config = dict(
    n_layer=16,
    d_model=576,
    n_head=7,
    n_kv_head=1,
    head_dim=64,
    d_mlp=1152,
    vocab_size=32000,
    activation='swiglu',
    norm='rmsnorm',
    norm_place='pre',
    norm_eps=1e-05,
    positions='rope',
    rope_base=1810.0,
    rope_fraction=1.0,
    qk_norm=True,
    attn_scale=0.125,
    bias='none',
    tie_embeddings=False,
    parallel_block=False,
    init='normal',
    init_std_qkv=0.0179,
    init_std_o=0.0202,
    init_std_up=0.0179,
    init_std_down=0.0,
    init_mimetic=0.5,
    optimizer='adamw',
    lr=0.00136,
    beta1=0.9,
    beta2=0.99,
    weight_decay=0.18,
    lr_head=0.00924,
    grad_clip=1.0,
    warmup_steps=566,
    schedule='wsd',
    decay_fraction=0.785,
    decay_shape='linear',
    final_lr_fraction=0.0,
    batch_tokens=262144,
    seq_len=1024,
    doc_mask=True,
    train_tokens=1185000000,
    steps=4521,
    dataset='wikipedia_en',
)
Each number is 128 + 32 x the weight over its row's rms, rounded and kept within 0 to 255. Layers, rows and columns count from 0. Numbers have three digits each. The size before them is the row's rms in percent of the matrix's.

# layer 5 attention output, 576x448, rms 0.0418, rows 150-274, columns 0-111
096:167148127188065110104099139130135093147156109121147122095117109174155131097163143138126109123149160158164175096146111162155189095096122120120143118087157141136133107149143165096143111131107113143155121195071115114110137132135077163143123128146120095140145156132130104177156100113117136149128132146163117155092136195168116122110096137140
102:140116136119064131121124141091135111088094102106119107102143126152133136151137163113068088113131129174123140136129099136161187140107127118102163131159139181140197169085144137103164122131184118118114139110088110125114130082142128079127142114106120127156130117138157116101157120093105120120136147088128145133086149189151153111135163091171
096:139105136068123137156057130145112120101160155123174153150104143136144131136162087187150117117178111104112103122078125112072118153094137106102090080139093136115120107070157158105108113152103129103144117073133111166071136117123139086153152155168141186131139160137114169166073186154110105177098084104121130075135106074154143134115112135104
091:121158102143121165125190136134110087129117126137122174122105110086119118134144136180191094106084119140167083093102148204131104165144141111147142189121121114112101102153113142092098104147178188138120123148111174103161177132108061115143116150121165126112140092117129082159164163168118104086075192134071121120127180128120141127147129136139
101:148111129163087141133166108152151120154141127097160109109107107169144165124119100135164115126084167081126151164087143143134179123120104097117123178107104125141170119113151125108127097139097096144125142159086118121160113145129181139137117095142123105095082169155194104130125124161130109091140093144143158121142137136167089104130104117132
095:149114136173156119047089132114139152100137127109137135145105139127122115126173122123108144144126155048093157134169148130136164106113161122115168162114129089134110107152128130145111152074116137158103151173138097062097100139126104088105150130136158152084130126107133116157118084111142192112150086084127121153130108098161119128153098102138
086:154112172135109113129150051096142114114149122126077105156088163089101157105121123133138127163147128141137139109086118102137099124124143103119110113115136165115154148173095132126150107119133184146125131169109093147111067097159106098153122118095099142102153061129138098104134131113118148160157163128140129085105095132123154135109088141122
077:114120105100114139144130117146135093165120144149152141078108099109105109182147127114121105131087114069121143178188088101151124100133070139098164142149135120101168167113092152172108119206144116132153111118112154139130111137118108170098109138102128100101121098144097133141099138103101132090149079158155148170114102113158101116078140098176
092:117113133132139124098122144134148155126174147121133106135127116108141173150168114182116124166142166157078101143116097138137094150096136072087084193142129118127118086131156139114169199163090132132138143123177109119108145126136161129146166112119089149146147123132186148175089177111120151150142142081128128119105137099093171118138075095079
095:092090143129127112149123117103104133138089138111133162130170119153116146135126114151113122155112101175134121132154128114142105108081129076169144160130154126075126123130160188127169070021166132106086158125146106137147123129138153134052182107111156124169126113120159168095109176131106152104105162142130131149142108162100136070121081169142
096:167157129103091088067094109190145142142131102110108105098153121146103136110114151137150067118120151134146098139121147133155131134114144131112131151075101144090091129135107156136168126138147118153084149129097080087106129193159134138131114094101121086145125139075105135104143124137083124121144130140098138112148152155138098132140100104101
090:130090121189128145116129118100153132166140111125063103150101124143129133144155180147146099102137164108151134117195126144109095144148140143147139125157132057102128118126142143110106145127087122129103150185102146083082095113161091137105121147065108129098157109081152166152170099134105091141136149138139152169102114082081140160153138146137
096:112068131089095130109106103154146105132076152131102103144115151093166138153092190171205130063164103170151126147109105114169105131161109133176110107172110090134101138133142111102105133129134122106086140114077097117078110145135076108075120134126082168117159090139144139121157178178125047154103155128149146117106119175110138164132124171120
074:139106119154112111138111117121133144170106131140107163111132102158157199090125148105121156097114177119192161112124140143135144094181110140099143092120106132158079113124144148109139119076112141102137126103135129146100111116167147200128122149103154082110128142129182127131109101131141068131168139181136104106125151142102149160130159120138
088:112106099167181135155085108157140077173102139140067113109097102062132136125152102137094134109117089099094143184131175118117113122157096131164128118096135180143140156111097103158148144146162134123093104176158132187084130144102054193099122139054102115104121089086136129123066119079176107132088127081139130140176126124131096163122117144116
105:122120133192120112177114124127090107118141145058148167140161120145087167142132140140138113178153153139131106126104140095123146105137132094141142138080145097140131150150124111046174131063106097128132141191132118176117080141090118110141181068130137135174094183086147168114142146138119176166147106163123127116152106106137128116130101105148
100:120079082093098132132084116149105103077094142114081119113150084113163140138164129148132129136128097117197107079130135128080112144086142119163144161148138161176115138154061125167192127157141099140120116104117108123108134125083102077114163144125104076135104111155135162138141170159124149114107092176131069118122127105114151107164137189145
099:131170163136113131201142127128114121128163154069129143138178112138090065139084147144104145187106086135134141176155135149132127109123126079114155096117167080112113110087116143140109132168151111110120156147107119183167120131122117143110142093129148142180117115100084147069143134117127188099100144160157170168150118117142121108101059112150
085:116089115127161140122090107093137136134082127162147113142054144155134160144159104148153137107109096105155103161146106131141103129133141128146137157128077183116138124128117110115122162106174121136121115149167153132049125053114101165079151158117089189059094136116165111126065137144156111152102100122116141111116179151098157153118116176134
081:116192131130129133109121174172127135091117155130111138112106122112067131132116113159084116094148203138122157093155116157119133140098191147069148139102154093188124140161121116122107090129094133137165106121120092098141152124089119129117154163152111130124154076093135122139145171094150100100183158097127094167153139127150141129156154098187
106:098109131087167123114110129149175151122112112120100128100139104102126108132140152141068161154112108147133127138100086171108067163167185148145115088134140125107142075162143159172130104147106158086119145105145121101110108145164110124108107148142131100136106087100087150163147135090184159107119144147130135124107153107059155151190131146134
110:111105175152093102105199109155138137101136121064087130131138117195153103160159150117168171097132144129134134122080154081129112105112155111113141107141113084151109103112114106134109071134112154136093172126090121101202152128110142111112127088083121130130135171162120179137167143177151103127129134122157105076162071131138064093167091127139
078:091105123141137128136100185160152151164141128127077127160122101120150120111080109195173148123171135121079170116120149138144163111141198123096124105135160100150074142102127120187183177171137174090097145133144135169113170142140151171141156108096135152182088131139089097114098201168129115160126111097117128123181136137168136149147117085143
097:119122125159129102144114107149131138115187121156087129116154171115134155128147149134126106124141087135203153099110113138163062087128145179116185096123113090133122126132145074057177142150140104095125111189128109150136151147139131110189055106110123119130140086113147136109145149101129147137109144242168153094109112157065067160142142108160
086:114151123119085107120086146075138126093136118100146099129056122131159105096115133130146092086066157106148162147145136178091137204114138085103161169125095144164154111124128103108104117101158135097123099108100101104091157074157127152134123093138103106097124123157116121098140127125123073064156078148151155094163138142118193104119113103160
092:113081049087085076139115184111134121127123152158104142128153170102156146121153137132153125133119130083137110107145142156100139132134123146126103136098126077138144127093125188050139120148127131115082050052107092164127154097135154139138151128140112104139154093182161122194124135173133129136110087150112114137158166115140137117098174091121
079:104113130113111139114160151111131089127125147067148065118094124127160153116146102139147118130135146130107130143143109082131115198161118121163195158148122163107094174161133087126140169125112163105123171100142146089155174147119135121129125091150084104111133126128125151151099162163139126152162132132151136160105136119131165149145131182202
107:110152099172144078179078133177111134106137137120126154133105146118162162096138069130155141123127166153112165175121090162102087127110178124135135133111143157183117161157150095121137127147126105120158092178096088164060143131112082142139147118148151135082125122126148093156034158155154096127115177092159162120118164134112139116153133156125
099:122152113156101108119171153148153124111100127103113126113101125152126133158134113116147125138142138143137107131091212151135141138091144136146137188067153126147099133130105102117141106149131149110153116172135086171179170167162098101079142096112145117089136167143160178152078132148118151141139132128101107119210167110154115098136144155141
091:082096112110117171154179138186156130158132131116090115175161165112103115136177093115135103219127175103146143109114153160184149144127159103096179143085085113115134137142107094139120093115108180083108128112114126142171099156157138147129155137138102213139142113124127128195099115139140187114134109115143113152169167168153157138124116112181
091:127130107102147122126119070160161144149119104097121140130085077112078105107096135186119162175120163118209057105165110116167150155095167114113122101109104133098128132123164103136161095095098103113113082154122152109126089172140149135091087126138142106108131108065082119121153157069145167088142100209058122126123072155172177125144090108087
104:117108093110132142116110156047130151145082135084107122115155157074113095100119113127138119126131084068076145141142184112146109147136113164107094114149125152148121167124125121131121156162062128116104111122135149105110147089137164152114118085128139124140155120119098095140118150120131140130107082101132112165185117112100138138092132098111
110:103143054089126167148092097102115110133133112099127160128131118100148100125103125134136160112164113082122104148131150121077128150104150121102135113153116135168126114177173122139184114165168111075127053113134181139081103111114140111121132092134164116136139119142126120077104152145147106181107084116116165109151145093122120096155109103152
114:132130117153150149149158133112145147124141120183115155127103132105127102155136080128148136161146112154130076099183166098192158135115129148124116168159132146119156157174131074094142132121109148172123125151131129137131130123170108130120093201131156154089087076122115160144084137162145181139139167124082110177171086178159142122118133150123
094:105129140143111170105121140133141108116166074102093125117167116144129124147140121151104135118077170159116132144072144108117133152091168120119160134131155086160115111100129107148132131125119121090126121137124173095132167117115117112170070109090135086133106136140142171127127138097143112099194138142109121094147108105125160094155086119138
128:162129148082160158097170142154123140155074105101071128131117152117133075141115094124167153109145173124102131111059116167068146142135119148151123116062132094119119127148131119129153111095127176126128150094153131080165147166109156154073119096082121097139162140126081148114111104169173125138182085096129096057102154076141156130127148141141
109:135141058140118125102098140137091116174142112116161125121146126150146125140165143150147076146135108157108144085174130103185090183132139136111077112132109084095096116122147134122127054143153218133127053155094118087105126150098101149160087170166125097171123155151131116159116152140076156113103153094130133158125080162093193148142122128107
090:098082158125148138142177102141031130154102144182195046096143131135103170111151141136140167096109128102148129093166107106143136081138151131116155151119103152108121133124133147192168105142139181098084168122143148165135126134076114160105142150145109127153136130101151133113144129133168104127076117157122038143113148173109093148155137156150
092:108137099153116098108101136173092089137111156129147160117107155124133123145162131176144132123161110095117098155166162154076222114122096122132109114101141119134100113142135127085128145134093200098140116156132092117100096144079095120142157138133145086127209109126145134157157158166124113121128089104099166143169135077197089127123163111131
095:101114150177110083096137108115140125060096158075117094161130139122134095146173096169098113107149127153109108159116102105148088142110103086105139119113205102155146120145122161179125141141082158103098171147124134117154121131152143064104139117130113129112167130154117153150091168098105083138132139122098173123129075155080134110116117121119
104:144141164086129132104109152151170104132105154119100108125123167086064085130104164157078095161131142133164112117128103138066109116144139144135135109144162139110171138176130123117156114113099148146163144090160130120117138165171110124092160102103119123130137072077088125107168152098095199142149129164138114137108149082117085178165135143155
084:186106167164130076160128132125129111159105113096114127121108161082136106166149117139124111121140101134092141134116133151151118104139159138113147109132156168145148152164117102088150143112157179154125152169148099154119113152140138154132119090118146115113188095148106178129106176144102126147094084118129131104151157162109095153152134083153
115:082133124113125151100069090152130119147100167148140126155136142131112118149090111113097149147118135145100133123112120190194150122119113138177155134113061137146126083159119109141084138091145114060103121096112147110060094160143117156082160149105122155146168124117133126095135058083128167104154146049135150085115162168139117118118163150150
082:101135131191128077131186118142138117127125149091169189107103137127144102120117118155126132111084138128118144128106109141110152146178143091085149118156173133117122195154133168112155201110080130093127116172092106130179067120121109152146135122144168122113146175144093102127120143078114112106143114118148117116159142057153160140129110101134
106:146149098086126100147137146171173084161131129132046112162166151131152113154129166119170152083097117130188173122075105130208167159108086146129164168177095139114115086110106104133109145122119146155130099088123129155139162147193068164111111122040105167148153161146126131108167100144118086082118138193168147099126131199171130116102117159151
097:188105108110120144098129135155192121168179131135099134125155119177066107144146153069104165148149148175155181113087125159134169164102074127105137127151155179125141095123096130134136075106104087166127113108104136084109156143209154186190102125066113102115122189088107148147151064134159155132111161145195117112119158158144152089090143127143
092:113133137133085134119164086084099081116114149129175115129125106131169173137140145022129127104141151107155143101156093129114107150174143124123113184139152105120111197137178108125112097144137105111167134121121112107121075068114095138126141132148086100103100114153191128146149068136125078140171104134124132109092134106092151169135088101123
087:129098149133121142124133129120120107129131173132129122131136100151172127123143131145105132086165097119138144095151179131088130111143140134138078132162106130120186097085126134159063134081102118109075138132112152133161113130155128128130171124121147125116100151155101141140137127132136098160130078162143105146187137084097130142142160124123
095:091111160116203118161132139105152094118120163102107158179134113151148123117195124193072128132159165120147124091113136111160149171155165148144104127151150105154106151099147166142162098141100144083162150113169098171125118127165127146111170099115169172146143138142107107178143167069093160137161099148092105097137076121110171150186151149112
116:095123126138150114063097114116158148056153110169088141110077087099160097150158115131111098147078164176115080120105117145134145105140156171111149152118130120123139108105130128104154116181106168094128122125157138091104117113149136070139101166124128102053126130168100152157125133109091153075157184117061094122114120131166099124149143110152
087:102163104104122137120121090145148109114159172141134112133128137114103186163145104137093133119163136130144105150095122187121121117141076107136068154181184150088128107153176158106125107108120108126163088131143133097101095109146106119169180145123073126106118119119184149163093142075141140171114138125105146071112161120112098128149105155093
116:122171198111123126094138153114156147107110109185180194125111124138122072078114118094194090105148136138135092077146093144150143122155107161090168139150125129137143055084117128113150111142084081105161163137102148074159139099133138108081139190160168095101111169113101076116114127221107136140140145118104101129108117142154134155105155102161
107:113144127112106147098157122120094149096136142145175158131111144132156117102182154082126124107140154104099100184056138133152099090138171141099093141155125088110189182121134124100130130150088171129137120110116146099162105164086136071122132122166176139109155137161110123184157069143115105154137103088114193040124159140120090151191131094087
102:140134109110115189103141131171143131106101127103174080183119176148097137146135135149096150131171162124117142147142146105095055121095115127165143121133195132134144118176172133153164146160156108155109112142124177131157153124135139112141132116185082170129150144108111137152147153098164117177154129102137153155147115136050135081109110167121
082:130154124139181156097149118093093147113147112138144079156164127097143119143122185106148110082122140160115116146149139120151096105130120085135121076110089067123136128080164089138132140183140134149156118183148177106127151095105161114135138134116064157176149117173107174157201104130111105116120160156142151109155115106110082133123065129115
100:129125130112119133096127074141143123113116125090090077128102133155089113127168130139166135117147119137147048141126135123111117182160160152135159133150149162131159119147121115135179129139106088164097145111085125085122076159133090101124124116113079136072124159067103122146117156147132126166104141136030148123146134090119162152138131114166
110:107188136134094166132084134079116136091126112151094159103147101118149158130094094120133156115171155110148119156079178113185157101100157133144128125154140178180155153115129091050114146180135094121193146123100156106107088059143146089126122169135166137148085121128146138099125117148175107137174098150085179105211118177126121128156156134137
097:163145126114140141114118166155120099145134114143160146143137137138135182140129187137107164132125131103115088111118118135138198140127086095136090147135158092145123140156156076116103102125202159149128084114170143097108169154108070157139112115182144139148113130150176142128177131110147141124126127112091114128107144131210123137096085131109
087:138105079161114171150094108131170140097159141104168111109153131094131177145142140120146148107135160104102118153119157104133073155130153106107139132133072163109119124149151067141142141169102177181124097149113165189102129135164118120191118143129108133126115122122159166143118131125144135162186114152108139152156138139071166132128090114118
096:091163120118145164136122120119118113168066099082156093163101126155063073153125101178144128075113130134140103092128113110097140081117126075166197136072130147162163122102169098116086116106121135085123141098149182155145156117120114163077082088129120168119120149073086136120122150136142088154132125137106098129106108120123073117129042150185
086:115085145093121115151171162126134180164128134139086132142127135119145090131096119119119191138163076133138112116170159137153171159091138141127096157123141153113109161072171133118135133172126139092076145075118120141160169124148129151148127105079084185156144108116093090120128114096163156168086151084111128148132152127162129104143146132081
097:092151150129093159104107128086135164148140127108117101184152115132123088131105136105130091110115121138092115125121161111120133095135101188111112195121131101104103133097105164138053155126168144107148132140101162128119145091139158153139123065114142168178110147138110147097155070144079107129135138117110105142166139125134122144100194124092
088:115116103083077171143105133119122138109117159168101157096153114150191175114107168126107105136133098161146067115148176101122105137096117152111124100150145067150180143094125116123150175156145172084124127103052154168130177096105125094147162118099139117163104135185146104122138094110093142125135154124083087116127088143118125115145127135121
094:104148161116178137159123100140110123102131132188092174095146091125127136112122124142133135113120154103085143119138162105150144135169077130165089128071142111116148124137139170168138141137172127107159156115124132133111113144127133107110152200092167100132089120091151097119129141138136096124155118096176132132189114122165173128056160158105
088:146112133071111105126080127121139118127148136180099151120093147121098129092123118120121147134132171111156115115166145107095135114185155109138107137149168118165173147140166086138087131151130121147114109062122091135094119127128143132127143154112178117090144120086139121110124129137123117113190118160100113163156111128134118177156065123119
081:126092144129138124113129137090161156119128153145112051152113092129131133161119140128073139129097187150141117182158141123145134075161089143111139107143135123108146169132135143124112180137111134076120184131141114144112143104184105099137135110069103148113124174119146158119118099051151126131181127141102154200141118138098099141047125130146
120:067093135166127121107115161135161107148101168142119162125114118147137129070138097115210206105116119114141085098086121129123120130146135110077115099085107107148149119147113161137100145091117135075123126164115146097081194115153117158123162129115141126101140150117159044153107109160178077137119111106070115054109113098124095152151112091090
103:115133131181129100173111097164169123132144140099143118158133151118120148104084173094140139081116113149107111155101098156167077115094162167151172124089132171159135149076097162121161128189119204125140128187137082155122077154118141139132136121143148136129140148121134128086167115166140091128113135112120166104119174154087124062165166154125
081:129092132119138164169106137090138133127116169110159066066146131135094101101173138097082159113149101111112148151115116118123151120156128186118151104110137148108174109087127147140152113120138122135049118092104162188101167124140152106107146138160093084121119114110085085165143119102152121148101131130150110141112151105150115131121144133135
119:118160119137146092064134066128112140141098176142123121148109139119119117117110100117151137103129154078110108130118039165093168122100117144150142142121149137145102129140149119141128098151090085103146092141145121089137100122122135145116168134122102144102131125103126114108085137148122115147164094119114126089036150083186098094106110139131
099:174113149164132106149141149102182137152104136136095148121136139107115089075122143136155152106173160112116111138164078102104153172127140134120093072088120104145096091148118128139078092131150126172126105169148112161135144120200112117091144135111140123157137117120074089138120117140143130139147110117079159188108099127142156137160139097127
097:101083141129151119158086157130070183110110154128078093106141090093129112090138149113138122127127186135132165148087164128084135102142114146161131108110107101115101144091129159132150095112094089115082148104120122185090116150089193136097145138088112124135091097133106099151124096160121130143182148123175138097143112114117118145122135120142
132:131164138141149144128198116174102102095129135174150169088134131092144103112161076150124140070145133139179106118092148168125137099116078097144128094076144172081107184058131070109147108161074106139145119122169126128198100159084147087117139147157171068124125090155128127147084137130127102118158126173112103099131157153149088125086078156130
100:070131146127090088170157144178095136136085126099087115139104117131152172171121109141109075158120110106125159127153118109155130071135095146122098166103082119068155156128119140160142158156089128093136153136077086134155134192101112116083140122085130147093105148153134166126116152093108154120087113137187124145110115171127100153121147129070
110:072076117168178125104096140097127122177161141114099184107155120154153129102147074155122223074187109104127111143106100133152109120152099132131134126118122185077107155116164121161145110108147104105083135151162166092108146111143106142145108135083208118124138171137126123145082175132215075161126125138139157122105132161125106164147140113122
099:156132145132132093150179112135109151133130141138171144134102133142134181160076162114039111088145107112058082031143102108155135098201121126118091128134187177154175126152152133150128143147121118140152131145130083152172095123094159141139137136166126124099135168129161176126164095036122095135103105080098064121131113128126107211128096121090
074:148117092139100083149106115159156136117101114113153106128114092159149074147129151132130100164121160078136116114090115120069095175112101130110151144150126128101120124075209122142129147102130079085163103122100103102115167124132110136119102117121106124127110174100091126125110154105110164135157138114105075077119130067120150113106139109137
103:087145101114111120131130098090073099155124113134132146159079198043104128151110122132104140126151145117110127140192145148140132128129097142105154161151112145086135146064169090113103117139085127101124112103117135119115101080085093132118108139136125150072195096163152137100115158119140118174138128141102151194138173123135136131101160103170
105:086180140139120162114148114105128077121086128061134120102153117088151117096088126132134183110128163124127118113101158134111159155168151110111075137148202159185091138193127086118159127175115135098164137119151156103157104121118075111081118046141129116134109096172136098090149134138130119132169110127119134117166149120138130171141125118090
135:131154123140149139124127170092141108142132159147117089122152077100061072149134124083172124132152114170158117178102142083135173123131108092129118142140168140164142135158100122142074138159145110108158111148175116159106131068149126170145179144096109103156073132118101159137150096153125138131117135134108153112133100156176129159122149115153
091:193131110119158104110114152113153119128128099121120121137136103120135139162152102145136107161087194170095098097135153078076133162091106155142123088094144087124149135127114097111113118121083171165120112123163101124104131087150137110108124128151120112139132115130172167120103152136098131079199149107111097153118061107127177122090136115108
085:055120130125139150124112166171100155125186096133121173157177125083083126121129142101122087147098116090097102146104129116124144138148130099133124144123161169101139128145115140151113169107137160067140096119140175090127179165110113117195099133083183141171170115116121093111129081113074113118143114138131136115109106097159148165127105146094
100:149108124132178132098141134170134126132142127130070156164191091069100125137147161139146123124158106077109111163041115141152104133108087183095161105156195126180128151144167105105124074114122127134114127136153103109126131203119145109163108118095143154153101075110112103165155109084153131149104100113116125081111133141112149103117169088126
100:113177139155137146122134134143189113142133156140147179155126104123159090089120082153159148077112128133141159138082145169164127117143103148085114165141116124157143134085162079104087142123113185108164130130126119098155143132150082156123152153163161166139106117176104115104082152134155131112105142151134135058192197134115134137126126107103
084:096160107178114123068146141134135082086161136101142146154133164146159099101105108123104118133089095107095105099136083147146109093117107096086137078138097151155148146102139114116122186128156123113188099142111126066193116130092101063142132129155141145127147125145079138132132154116171133096102106087092116155094148160115106133084100089115
117:088164122119114128147116110118156097088088086128100129064146176093158081128161066169136106136107168159164105138158159092140124137087150122133136096143189157164121106156143075172119093126137093117146084096133149151104123105154095106080085127113117061161168103157065125135072151127105131128150145170094138138133113164121122087165120131129
119:107132142118117199137144117125153143152108171106118142131090106125079083124138152191091092149167168112087179110137080136161154090130147112088126084121097134126172101114188138097143149147091102093113152102123179137150116103171092152120133109128176141119100126085063149124163186105099165162170117070155119151090137164143071135133143113127
109:155154136092130102090108126108126122129082184134112164114109118117108094115121099136094089062135112088141096139132112100124103140139152134114151164162104153080158157076128118113128089137079097149163140092121114091119125140120140128077152109097164135119158103087117100102104133094089078140131102137069122153096096123103107155169116096147
080:167135118204186155165158119137121160207124117096121131104157110174161166118134112124146128129102175130112136140157124108111148132114169110167147169190152153154169160112147119122188219084087097122118106178191174135146108154088143154117103134141122115139126160130118141130147141144119133138140092120125149151144087102132130096178102150124
090:164117123109126110122154112104157076126112111122102119082173114139118143099100091138108131150157129108117158121094117126110116168134142146205166131124137127086126146152170128103166113154124143127115077102136089105161118104136097113141131095118130091167129155125152115101082133108169127122136121095144112087110119118123138156144184182194
095:121108097143111150138177101140158097138176101156110136118060179101099151134131114115075138126105124179152094092135085092128071119151100117154209136158155137139098145121107134129121059132111137135105089120122132142187081130125115117196110145128126130069172116132162129128113136111153128101151142163092096175094105174098113153123103160211
133:119130123140170117167152149123127135132115113145170150103143130147131140150139109119161047141121002139144133147120096138095159115123106096106148106131118102115150159137112089140145143141187161125148098167143125139156112107116124149132112158159168117145130154132131141150109121154054140109008158132132184130102139064163117121120098093132
097:153109100154100166173126178128139119141152122146105103114170140123134094157129114150130132167111138141063111155140116164145112152131204062134147161125165112113051110126163130137131165144124108144130126135108155180129160150114160138150131105111107119179124136135079150107090141153146129105134120037124110170124177138105136142188048102153
098:155106090140115119112110136127092157138166116148132161154081150138155109107073111144116080116152102108180154131131120117170202119154121088111127156102122097102120142124116082126124149087113101149097091137087132131128106124108143136171123169135149148072160141146087134078143132131051136148099092170165132104131113152183152150116090150125
087:119138142127098189149139127115143125113069150110095084079085153081119128143150115103144135149085111141201070147147140100147104104089108152155123078165124129118129125156134099125135127128123097158113133112079160159127092125151124108103174129129113106088123083106116122152115123115139132072159152162055137140121120168099119077080147186117
088:143139119149096113144156124150108112119100134137173137143152144092110113161132111110006163112098178142120132131123108125136125081149107121108105126079113133212125139110145162120152146156157143116153133176113088142112131171106119156160132130142118097082134101135115168115143159030184106101181139110093111117118099142124125113108088118089
092:157118163162123145145147088124161135129135141134181083137126153154119095170135108111114109140120107208152175164164127136156111073111144108158195101094135149138153140124137164104119117112119138149125165151116139142124109139177134110141147124173103129094135104104080193151105133123149140140125186131177158158122128180089078112154101176186
098:172140072172107137067104103134120138151140134160169107134121126137134120124133158085127086101150133114133096138147153169158124122164114113129103100131100148121153111172109112153123127131118082175145058174107153097115082127161129140124117154183128155131094140154120115134169095115099099144133112125118126141125156150115129177167103133111
126:212121085159150108057144094127104155085127116100093133105105168139127123174228095122126115132133126127146134135131123106096164135120154153097163118153100114131114157113140164163116192169170104195127089171128078043139081131104144100130104096122130125103167138101126179214104130118111127124120130141137130122140113077171160124135158117157
102:105111139092102108103099131149137144141109129155150182145144122100147126089120168176142170107136165143130126133131083155152091137090130100125173146133140146104132123113093149158167099205116152096119145115059130106094145164159152132115131116158192134109156078141165081139160154140165089118162141146162173120102116137116151086173111142148
108:061141132113134139160117136170148090139101147178125142118129103099130123101102125156119053118140053128134122124157162096123120162198126123134116133125152156108123126149125087124103131063107119081146134114126145162128148165148102162110150156107171115105128108152122102110150166109046103130054155129137152158156085099103123178166137134129
073:124145161110150094152149155138132104137152108166130128072156121133172171066217094125144120100082161159138116129122194120109103136165109097148132151107161162148130128111107136086134144126108160151120157122109118152142142169142120144155139155132102118175123130152183082200078152160112105118100136113106111149160157091138140114101100169121
092:151194097140156125126150113138130168094131150155104124140127128143094091125087120149141133170138105078138139097107138081115092117170162124140144052117170137155185096151140116082145172138070091175177099132151127141149127127146148102137116170117108154143120156076066117105112126101071180147123095123122153088112084137107123142126087154099
082:096126173157137126139095125124110093123109101071111120136107119112075104077089093166125161120163145171151154122121107134096146133137069129110146082144143102081107120120117128099117109136147144093142129177092100100098081136108121122133100142148135172162110108073102095120112174161161158114146137143132122168135086085127132154110144123166
099:123157151141097122104137139085133117055080125097113177087085145092073111167074152194148096160092145104171159137200134141142141111095152164138076109123066097122148133135107118123079133142125142125146161137115101109101118092148115072084124114118152111098130120118123163076135169172114176074139118167131107199115146125150108146179187135076
113:143128145126147187124156139116140106107112086152181129091179150098106153134117169107107146124154160076100158115138120122114132143144110136077100107180194126125143162093156132143115106089166111142148142146146164107132106136121104070103108129193140078173161114108138158147176134131165109153157067097170118145120145094137149137105121077074
095:129151166120132141089117128132147154105164143147146128098160113150112187101120144150100140146141104117098152175151137098085132102125122146151112153137165120162147150126118124132049112136114117146138203121116113103101117123137159132163143159168143104181111166100163135122136136121138200163137113106147129141176105092074140121106134124098
109:092138133132126123115139121147158130124090145158170148145126074120141090160137149136097144203092095120119136137160121165163143112149157145047115154173133111062141116108138103126158103123093156084129158148108145144123098173162131137079116138165129136115084163121081166127150110092132218098110132123123125150119138151115142156152139043116
098:101142103120129167188132155121152125104128130126104111133207136158081111171107211146088136108121071083135071126110148162128136146122099093079149107123122088164107113083125122135122096130164098081141112137088138166150125122150114130119133103107121151208133129067105159111186146101140100102053095128083112096142168125119106124103120091174
098:077093137115100090158101109174162096109134138103149086134070118121133166140103126113142125106105113095100157114155119090133075126084167105119123132149131075098130125156035167160165120144065181140089169129072113152107072157167085148133175136126067121098107117136129152152113143146151121122088122110129100149141119110082121056147100117104
083:175185121129129119112152127093099147156137156149176117140068135137133128145154090090141130093134166144125089093111172157141084131137121060142161156164102135193108096095147120183128153064132178148157146117100153128144153133106165160119162138138137125068145122132134146126070100142136142145154139164096118091122128124077109109135059111157
116:124172142109124073184196188118132090093158151104077123128091152126112151153106102148089152127086186170132111112142131139137185107165136117131124171144110141117084120141125088198129126120145174137167153098103085159165174119126092072157169123094111131081122110123140162123079168071137107092140180127096120164138140106183106122153115152125
107:099115115125111153070094097157121105112121123130097077170141087154124084083114115112088184108116087106170137096091151135170135195167192126137136109080172120145165113124146137116143087146159153125107111133145134040115128146130115108128144162100090166135074136128060113145094108085185094101115107180117125136171131178143195145168132136132
107:123104179153079123174172119096118110123112132128121110156135140184142126126136115164171161101129176123175066113110118111145124132088150124081094140130144125073137118153134147094157189180153117137110152119102103160164144081129083104088099146115090173145156170116125132120137150154141127110157141146086119061127101101143094084153132066069
090:092151159092110081137089113080142094125116185169134142142134142199104130082070153100064136104167093136131126122113123122185107119141124129139173159158098103162095089179105163190100127160150147096123158089081089119039107115148102157088188187169166116127153209123141089090154116103138138136113145115108131098107126167114112117117128130173
100:086119160196124109112121124147157146120117144065162146073154110116138139147097110097086134155146112146146165181136175094122122124142055162154144148103112091134140136089121131113131156110073072089139149169120126122100113143150147122108146115160135048130098146139139140091141123097123147151112167169155156152174110110164123148049156178154
088:151145135151157133131144162117125110178117130167096168079127216102137122154117100156143118136144142154097179092099101102071150152113127126150121089100156171126165163139119151064102134118172120163157115136161110128148128076120107178128118131112152118115149127133137134142117153148132165163147120093165072109099158092161090126159134107113
108:113130136130092128117145130125157139139102084109064096152130157135205145169091124147078163156127154103120108120147172158133132140093130107124065107171154156158127115102115138156148137143091124104144119127098138111163143149155125147059080103094096172116162136202146169069139134079161172123128120098117129127167136110116156133091091096056
089:153137118137117127133104128100121132126107163116112160143195136092114107155160117128133175159130126115160105091126081106113151122103125099089155124132109161151126139134142169144116127029105102133118126129137117140071129099138164098094197117151183112165130107159114169121095120141161135102116112134098075114053121130153128093130076108139
094:120154088190148185058099132129132121124122135125082129144094143140194146149105143146152117135185086141138137142167137146161118165127097116132161103080127141097051152087145144134097118131123152100164073210161176085118149155134090134121175109120136151147173135172145150085130100138097138166096178123131137165138129132114168094139100137163
096:087080124145156175149113103174171114126085135121118154112133147161080119079130089086108111060139092155193143149145173127148173143110091159121098096156129097095155147138136159126059104122121115110071124128182156130144079134157069151127129107106143112081134144090112072117142097122089093159140161123102144151147099166174145135053174103132
108:157132107081114104084145082138091174177130121112094125124036090141153203115119108098201124116126122112154161116158123123120096119134090125140177147131104156124160166116149165110146127094148126135144107114139080074186139150110150156130117092078129123077118158155176135104146093196119143118135134143146143131123104096118091117073105137191
091:088170089078116115168184076129109122161100154161136139082145088167121124143108158091105175133093161113125166090119123122128124137102129067133143079071114118138112114120118090122112145131146102103136086071131135170178090115095131154110142150126141095115079174126125106105154103085152110117154126100159104153125144132115132131093059163147
101:088171134151113111148142165115151144121128132155111099168137130129169153122114156176130151139148093183159151125093104123169112113150080169130166156113097132148143134137138157044145136100149153050134154131117163141184205101156138096123142157127120192125134154179157122107146170133126126175113136164155121101098122172121148116072141130160
093:162075110145105119093168092130145151090156148126136105115133135116142121125088142125108164136098180136083153078054158124156177137073210112140140184102108118143129165130173081054103175174115137140109103160100116105166118126165138096132143121137123135128156109133118112110105114074152112113189154110141096043149113127173129099203105112129